Each number is 500 + 50 x the weight over its row's rms, rounded and kept within 0 to 999. Layers, rows and columns count from 0. Numbers have three digits each. The size before them is the row's rms in percent of the matrix's.

# up: layer 2 MLP up, 320x128, rms 0.165, rows 111-141, columns 0-63
# down: layer 2 MLP down (transposed), 320x128, rms 0.148, rows 111-141, columns 0-63
# gate: layer 2 MLP gate, 320x128, rms 0.174, rows 112-142, columns 0-63
up111 101:545550538465541488462477480522536567490429526532517491502555522515543529551482479419456447463455483489615531523461596493418479445518466514567547547523484466451458514471535475599410510455452602
down111 104:479472514581506530521506476435539586508377565515560470393640444541501494558519526520509494516610563483451541464509419511460632513512404509471520518514481528562512494479507497503485521443483439
gate112 087:517507448497467505528507530446584397410547450445439463541573464528464586532374521468485465465505487526544515509399451484493495565506559506482471508468516500487429472499458504469512578554494515
up112 087:540512475542628504457501411550497503524519562543510492512600523531571410529514498455573490489580519506558446500531606480437451544499471474442561517515497447485487502508517496576492495574507539
down112 095:527523486480487454503504527456544537477446496502430415432558530536469600414479567567380535492578587454520558459574496564522500460436460636466490509541479586485513472440498515493456476519456486
gate113 110:551429497467515486479490504434512472563584478491571525546484587538499378476517477451545507421520456477494531525465525534484487534543451500503551606512484487481455416527544409543462389472555493
up113 105:546593529461588493502480406427561475488551507491501521539462500514563518559602620526428564466508497521433495429454498528457483459534487487490518469441516534513476396545553565638533449531515499
down113 113:513563476352572437461465396482451576510492581582508524514511452467574527518601495578482461492411512509497464427464448439586501496510477458513488521482472504569477481649490478501589468506462540
gate114 098:539504483423534558552507530457449533469450552459496532545469508504550417481496510573545456457469415424473420469483443543521488549454410530541508524487525439485424488572498410506483463532497423
up114 097:468509423407457465428477552501430429462476515442447487517470511476532537534480514578380489553523567573593583423452474422471564430529532523539473508443548394488472534630431480571510550538509497
down114 098:537456482515579423517534515490464480516555482435471519572437565693382537486542424535532531459440473462453416493518518429500530403496541467513385513494408516529492547460422526430417505529525503
gate115 098:529419506487474384564508522502486486499512441395518542451449582478422541519480458504505584462560479413536394494494452373551459521554460626516473510463530537494487529522562506476527494517520516
up115 088:586516492566538558444504439505432492571561498470492426460536445473487527486499555467476466472401640446536591466520474528510543519488534396542445541529542516501530561502384569483429524402526520
down115 105:528480534520489499497553508581497484471504387519512574592491419524456418490457566568403447589381509511447569487539455540518537488554480427546528460485481437502561496497447510536541526439566488
gate116 100:512565524414539400479536413422454443488541482528451431540473547563386490535472492485520438411552481573536479591570482500515537523459537518553472541541483532468428528504509539521514527427404535
up116 102:492546545581479473440408552519544533450519544495674482514450457442442599504489536419512529539507577513547536520578472556484482505438562529440547452527426499555430534568483524551443458534504416
down116 101:476590493416573528514466476545470548524580553475471381438554512524510489456630603498539465523493544527593481462455413446488511427565529449446518559487496469492508448535486512462514528597463417
gate117 091:415521544497517487497509520532529565573486457442468472612509584472467547431515419444526452541435514523529506528524597501556487489536467471428498455463489555507477527547486631454502442499532570
up117 099:514470453612471578539568490533525429499479524563422472563480448487495539502561429498501548522530472516470558461538591491465578486551441457527451442481500468497540545500504483508435542411502457
down117 101:438551434565500526459497412504491392524519489470415489532505491516478565427515443492498545567410522407438432469584548569541497509595467483523506506568495539435418501439508480578466462496481481
gate118 096:465465544508569463493580610549569499396508471544558506499524570452524472441459479538532569543545483488524525507451527412484558577524516480515521503449460450472496552470431545529523480514478469
up118 096:537559451505422548520453516563496495565470414480446514400541499437463477437518595477430524459395665573415452591491503556445409512479445533548588464558487486512513513519504524543451487562514547
down118 102:496528528462524546577461443441487557590510480358470543462492510489482530461478512412449456440466479555464494559557474535487505440474423535520566474559537578504576481577600523492435558482461594
gate119 103:519514409387615439525531495510481469487512474510505528449571506469504422594450511503569570538545508446419491522413486499440473504465555484519385455479546526510410526466576562449465571505501606
up119 104:441579518471489529487485432579467503519474491523446530471637581577531441526437487561482541500516501500491571509556508485559540490471573498447472430490605415507446546462508599606473553451429541
down119 102:525570480501431523534524445463517496559548422455535516461450531579512537528434491513582515392545414521498446545528525482513495430505486573475442536454531447550528525478452481510543428512467423
gate120 109:437457479552442593482482545489506510424416535463471494556437515449377507402533561507413543451511528509531534483375441441523574543529600508481502497463513454538529539534553543458564526502567423
up120 111:490396472561587440584534514537476575563470477524452488510554465493505602516460517509487549464538445521541443502648541423467565484482486576552460560480473518475497479588547514518448481384496512
down120 100:493435527520506563501485533476575585462556564543551459503435428587566480461490455448540569656552465437589479461538558565490483564509440492573501513592522509480488546460540553428483525509539498
gate121 124:495528446531499524477463490516453545513437476557581541520436510521415503510448554495603632557471537402510530519504481642546468447526496562451483443357547488531457527409426547534527553536497467
up121 136:416461474457434528506513553561530487483475617494455425573519638404451466466566504493448460526533499642469494525530430506530471509493568505491452574489496539529469514504595439552526472481440572
down121 103:434472510461483617503492470519557501470477528497521538545595580361459448537547476562505497529593533445527477462512477492428568597425498485479434633482457486460453484529592396511512489469470509
gate122 091:518478453525546565475455523472469478495510441514435566450522502416440483473461531497504489535476478407362475517508525524555559510554557589498452499397434503503503531522572509481517464473527462
up122 091:537504512539542425555513488443486543508542535502497515553566482454583513412489579364445439615570504441471483524518586520614514527493516547456490469457530553483500443565540475538424461564496530
down122 104:417518509502431457608438487527612488564476456457485519603437506477493524592552642467426501548530561531457522478493467493504507506462590450392475430411457490536532550501473486420501510488483498
gate123 078:407513601584542459460561500520475526504434511476518478541498535513499484509344458434508543539586472531487448401492618428470588582442542493495547495503542442440546436499519553453529480501443382
up123 123:371495544565510561510452427504485510494550558562467469617480489530507491533547524476508523530550502545451466484491568484554533515438472515509519496496448538588436400482423425465505508533519491
down123 113:478535570527507492496457479555518528563474514544394545604507475504441498572553593547486528426484481559511518491509489506470503508516468544560565418519465504538335364551462438531523458432553506
gate124 092:506527461487399471546456510528516469545511424436561419427473479497437474471480489533523491405542420445533467577489482514543507464454528486490418512526485532548474530431540469530397490415500541
up124 089:503492516482557424512538514476478537475550545505471520568566493500504552403459472433440452502558521481474460469381545491468507549531390506408506584440458409464491493449429514543552565539582519
down124 095:595561485484431542495521472460479425519473407494495556498411544523479403590544514491539511387559446563587533553540529532587530445551478536519539456605535473603495566559515468484446492460458631
gate125 091:580555491503488581476434506481471480504430522575457621473493564434440391469464507439564413525541537499523473588511511432434520546427497519556471456570465513515522517426519523457534500481520592
up125 093:466493528552517509510520489464466535550522584491440563455517446486507476481507591549456484538498439466446450534621423391445474539464493444530522508454526525514513575440559553475526524501490471
down125 097:464391500517481466467496533537535505464464567501525446475476562526644544561513581543483486464528450465442604512442584544471456539527482534493398497501490525537534531540508397403547442395498502
gate126 118:559467423410518492502531520459529479502515510605534573554489561557580528470495497507503553568560421562452515532450519546470466456435520543407578554438464457493515497512525550510518530469486476
up126 127:562504522458454480626556529450546514521430484578425523466525574443561492405457470551574468550615511489550525541512506436567509484438580510530480454491472602503418466483556586532560530540425495
down126 113:544510537520540489495540474476524485514405387537428432517527528462552486481435497540446445524499440528554524564478417441535539540402498469535508455485551488562449563501584537540474485479514479
gate127 103:498496520535489551469522579522375441462567424537512569511487479461471524526539622542528568425567478586538526571428533422424430593552486419458420568495480488501507512506490582408509412433550543
up127 093:532492505476534565514454559463541465591434504484445549475537516467431501580408520514481502479494568492449557417526547493489545532450532526377523485459494523534545485487527536470544542565497514
down127 094:407460528489469448433478480534402509536487488539485519511503428375460511488568573470523544469522420495513502539521498527484485489549375437479370552565533507573501507492518518512511485406550465
gate128 095:527543537555460472513578515412517466471505466537467481480508517439460499505549657564404514518547520477546509518483534455573483547583510538524562513566535543541447524432516503423505506543589511
up128 094:493534419439459514480478420479499502540528512592547469547546445472486523506496608527516469540480504556586465572491585443446512451509508500392524544565579468523592476428446598572550438512559447
down128 097:498478608480490524371482506498491491561498486538419574473508467563541549560453422484455457429467467523527443485501461467524462461390430491523436529499449565585526549438545554419406511512506454
gate129 099:565421533482573470400517475546597433566529508394504470478418428527509542529498442393484447487435510475510502489385548486502495564516533541563422584588576518484529499476479500410477526515477540
up129 100:553602454534507451489432623457431542567435516523474502504512495458579622478469475581532596508549508376446497532525499481530572487534498443481559492459490524499497519571495580543670460481488528
down129 099:546525532494493477479505452459566459491560504466463441436441463531509485449482434529609478497544535455563601427449555440572449438493483516541458453587579505500463512465538512541475494498539481
gate130 120:555592465560390533529608448513494428450542460507472573505570562536486562438442518463544512493480573470451397546499560457495470491360487522544506463503515526569431443530534499505523550497512461
up130 132:465426515572501520394483494491564476560612552510479446494562449567444514530467538475499489393524411446438522506552514508496509508569474419499517516489495448495574537549477444495441541493382545
down130 115:444406600547521494492434517498481482492544486518450569586495500503518465492509533499523549408563385425482466539547527472535516529575448501493485473482526480495457568543521397444444507517428498
gate131 107:577543485533514504461437555497516493453482550448450433536570492476483464477550380460586490575671465462438496484474493497554527504467501450505533505518538587492512457514519531563537351504494492
up131 117:483469524420529495538554560490491422461460477498513457471480461550522527481470470543504560435531464504494517431481381605410383445546597540461515506437527546560505525443506567497450581488425561
down131 112:440497517538549478470503521527485480403325429539544501482452421513518487583488457566528541422568500516560536483490439547436412392518506577410551507526537522415430506549449561516493567446553530
gate132 084:491507467511511575482531565532474487434465496584555455533564508389496504533438520494469547379407587424540494429464547577414544503507415495610519528481479465489496583520483513516470580465581564
up132 092:432510481561450468467525424503493412482473480389440553448475560547458574437487486520516539600535469529497526510511534444518554540476460579490494415535499528455482515447504521538522451429469469
down132 094:489411486463639560538445451531557545441538454638425442514458559477460392527485519441522528424440491569592567517503506567560491515457508441537520420488540576531491595476575460506487599511595528
gate133 107:437389449456448552479525529468592528449624481474577426423496539459387521418533488481421426516514463545504493547565423519533455485422509540569475457575534484586530517534510571493385525465456499
up133 102:514523469448485474507447591437533396513568457422530448553428428483487447513535542477484493526592534558510532532516500499476446475511541589569503463447460491548440498527571417531459492515476395
down133 099:599502539501513549487473500492536518437526361479465570449438485528487413525412434517529524498526484578551465510464483453502457436491518483514514499563462464428470549586523497510463488467508531
gate134 088:545548552546413514490480390496459552578483502495529518469600528434482522490565534460552434491573535516466588521510589487558573501429534499486489442590466446494498563514517507562533475494488397
up134 083:443433521537460569492483519500437460480489476374511429532454512501509502466486480542448460518422560539573378396502427432521500463647449494570544505416500488514506517521429526445332431533440512
down134 097:485531458550486505473450462536445504515494476620543544538524488544527535464551516410593579542456520509567489549550476571549552530458498499518517457624583506485510542537537475457459484480486474
gate135 088:441472436469566493546455466522440574423578496575486455465367566521483590484464548469468554519502512525463477495515542617531567423446546502582482369419558514554482496540511500444500480452446546
up135 084:530474424512546473489525552479460550461522435520556479476418578545550502476499577468459470460465462449509461580541441500464462400582537449449469500509431528410526421493547425461576522514481636
down135 099:519470584523529613442522498572529465537516486443537485435520560559475508635485408520530558568443528492440489478507423555521535528537497545515477414513503597447494537393456554546467534395481498
gate136 090:483471491473555500551515515486430479464543526457601515542461357404528504462579567381503553417445511440397532497437484390506505483501470484577449552459400451446463451457465543451545551515604599
up136 092:482458487467472484466468534561572517427530517613397530556540500508447488483456457538465412524530600451550443486514480575537477566524496452434497467506536524467479491491435428499585455437402470
down136 100:587630571485460487482463452402540581469468470499451520540506608530392467581521492378542469481541513539576585477572506467539450522535609528464562408535554457541488503491514425572483512504466372
gate137 101:528590550582411541580545555542439590546419458500568547444563452531567492404542427545474473467533469487462547479534505535488481534527572472471456525598526452481458482453492562469607505490597514
up137 093:534475433473570533475502544514482578497420465414567448527497547506590484399402536525467425492565548509474416493538423419512505467635476548524448546610566520510458420503489522467552459479497499
down137 107:505524443513558524540580468425578568546387488525542417472476552558502506431489493458445437454555581521517518508567507411524494517431494482464455564543546520525512540604462592384561478474494463
gate138 101:513544533496582583556478449407530460436491456376546553470560551565452522571515521558478445589483520516515491559538504476534465572502493491469484427585459449520527465522485470501450597525538517
up138 088:449514550546603529500460551454586446505436467419469566603547547505517576522488582547580523481442542435516464517586558561448543509487394456563486489540532461562406506555565475512396581497481547
down138 080:447495556506438413452498484570548471527479519553478493514481504477478444436555501455500567453497469508493555463488573496444451480482488442484504541500564523574473569592517547480505506531460484
gate139 115:531527554474501531489526522547593512499505551544489469491544466509397461609581445490525584493437530485548570545485482641525484471443545566415464475431572597505493477471495501557507467535481478
up139 097:422473457591502558541445559521537447454503477483489440493506539385456554468426452495547403568480488489515519571423576447514480476488540543506490521552456533553471598535495535512461449493459564
down139 105:494492510599552523582547498554447569433455522457469437500477460532434510427601401436508493551531600544507532503574457599538482410432533443368521492539512514522476566480475543514492505554488534
gate140 092:469562587508513574459505575508484590520420474377551456487503409469471494460543501512466554426482518458453541456490503484448432548500571504599448482525500525499380572494419442438450497563470525
up140 099:417462553463536553480419520475547421528483584495426534504493490558590536491537498480474485490425494387493476435513567463509464471351586583526501560579488441534406456584527509534500500476573451
down140 098:512450449474513430477522473473460411495545538653451499529498564495458505482517513509561578516500495449466423471473579585456535538435375551452505489503460457470473495486490571511480497461485470
gate141 105:573592538471563479509431491556561464536595543493455477519525422549513530476462507495479452507569510432514526436535605441536493472516494497506517549533551400488555514432463540522466497415517541
up141 082:581596472429531492502454427433541540538491539531508489520530483537478474497466491492496548483523499405562547465504467491492461553513517468474446514400464612452447594469495580433548605562492499
down141 102:427446501536501530539504477548585490496478534524458483473471458557512530547493480506483497429443419489510477555538482405592496489440492558434527589555484550423550547472507514534451528547455478
gate142 109:505406457508471549475500476460606418489424505558495497499498554510560538492513492507548500533528489529557484423434392516364531513587453524535515479479526496564493547450417519485617511508568562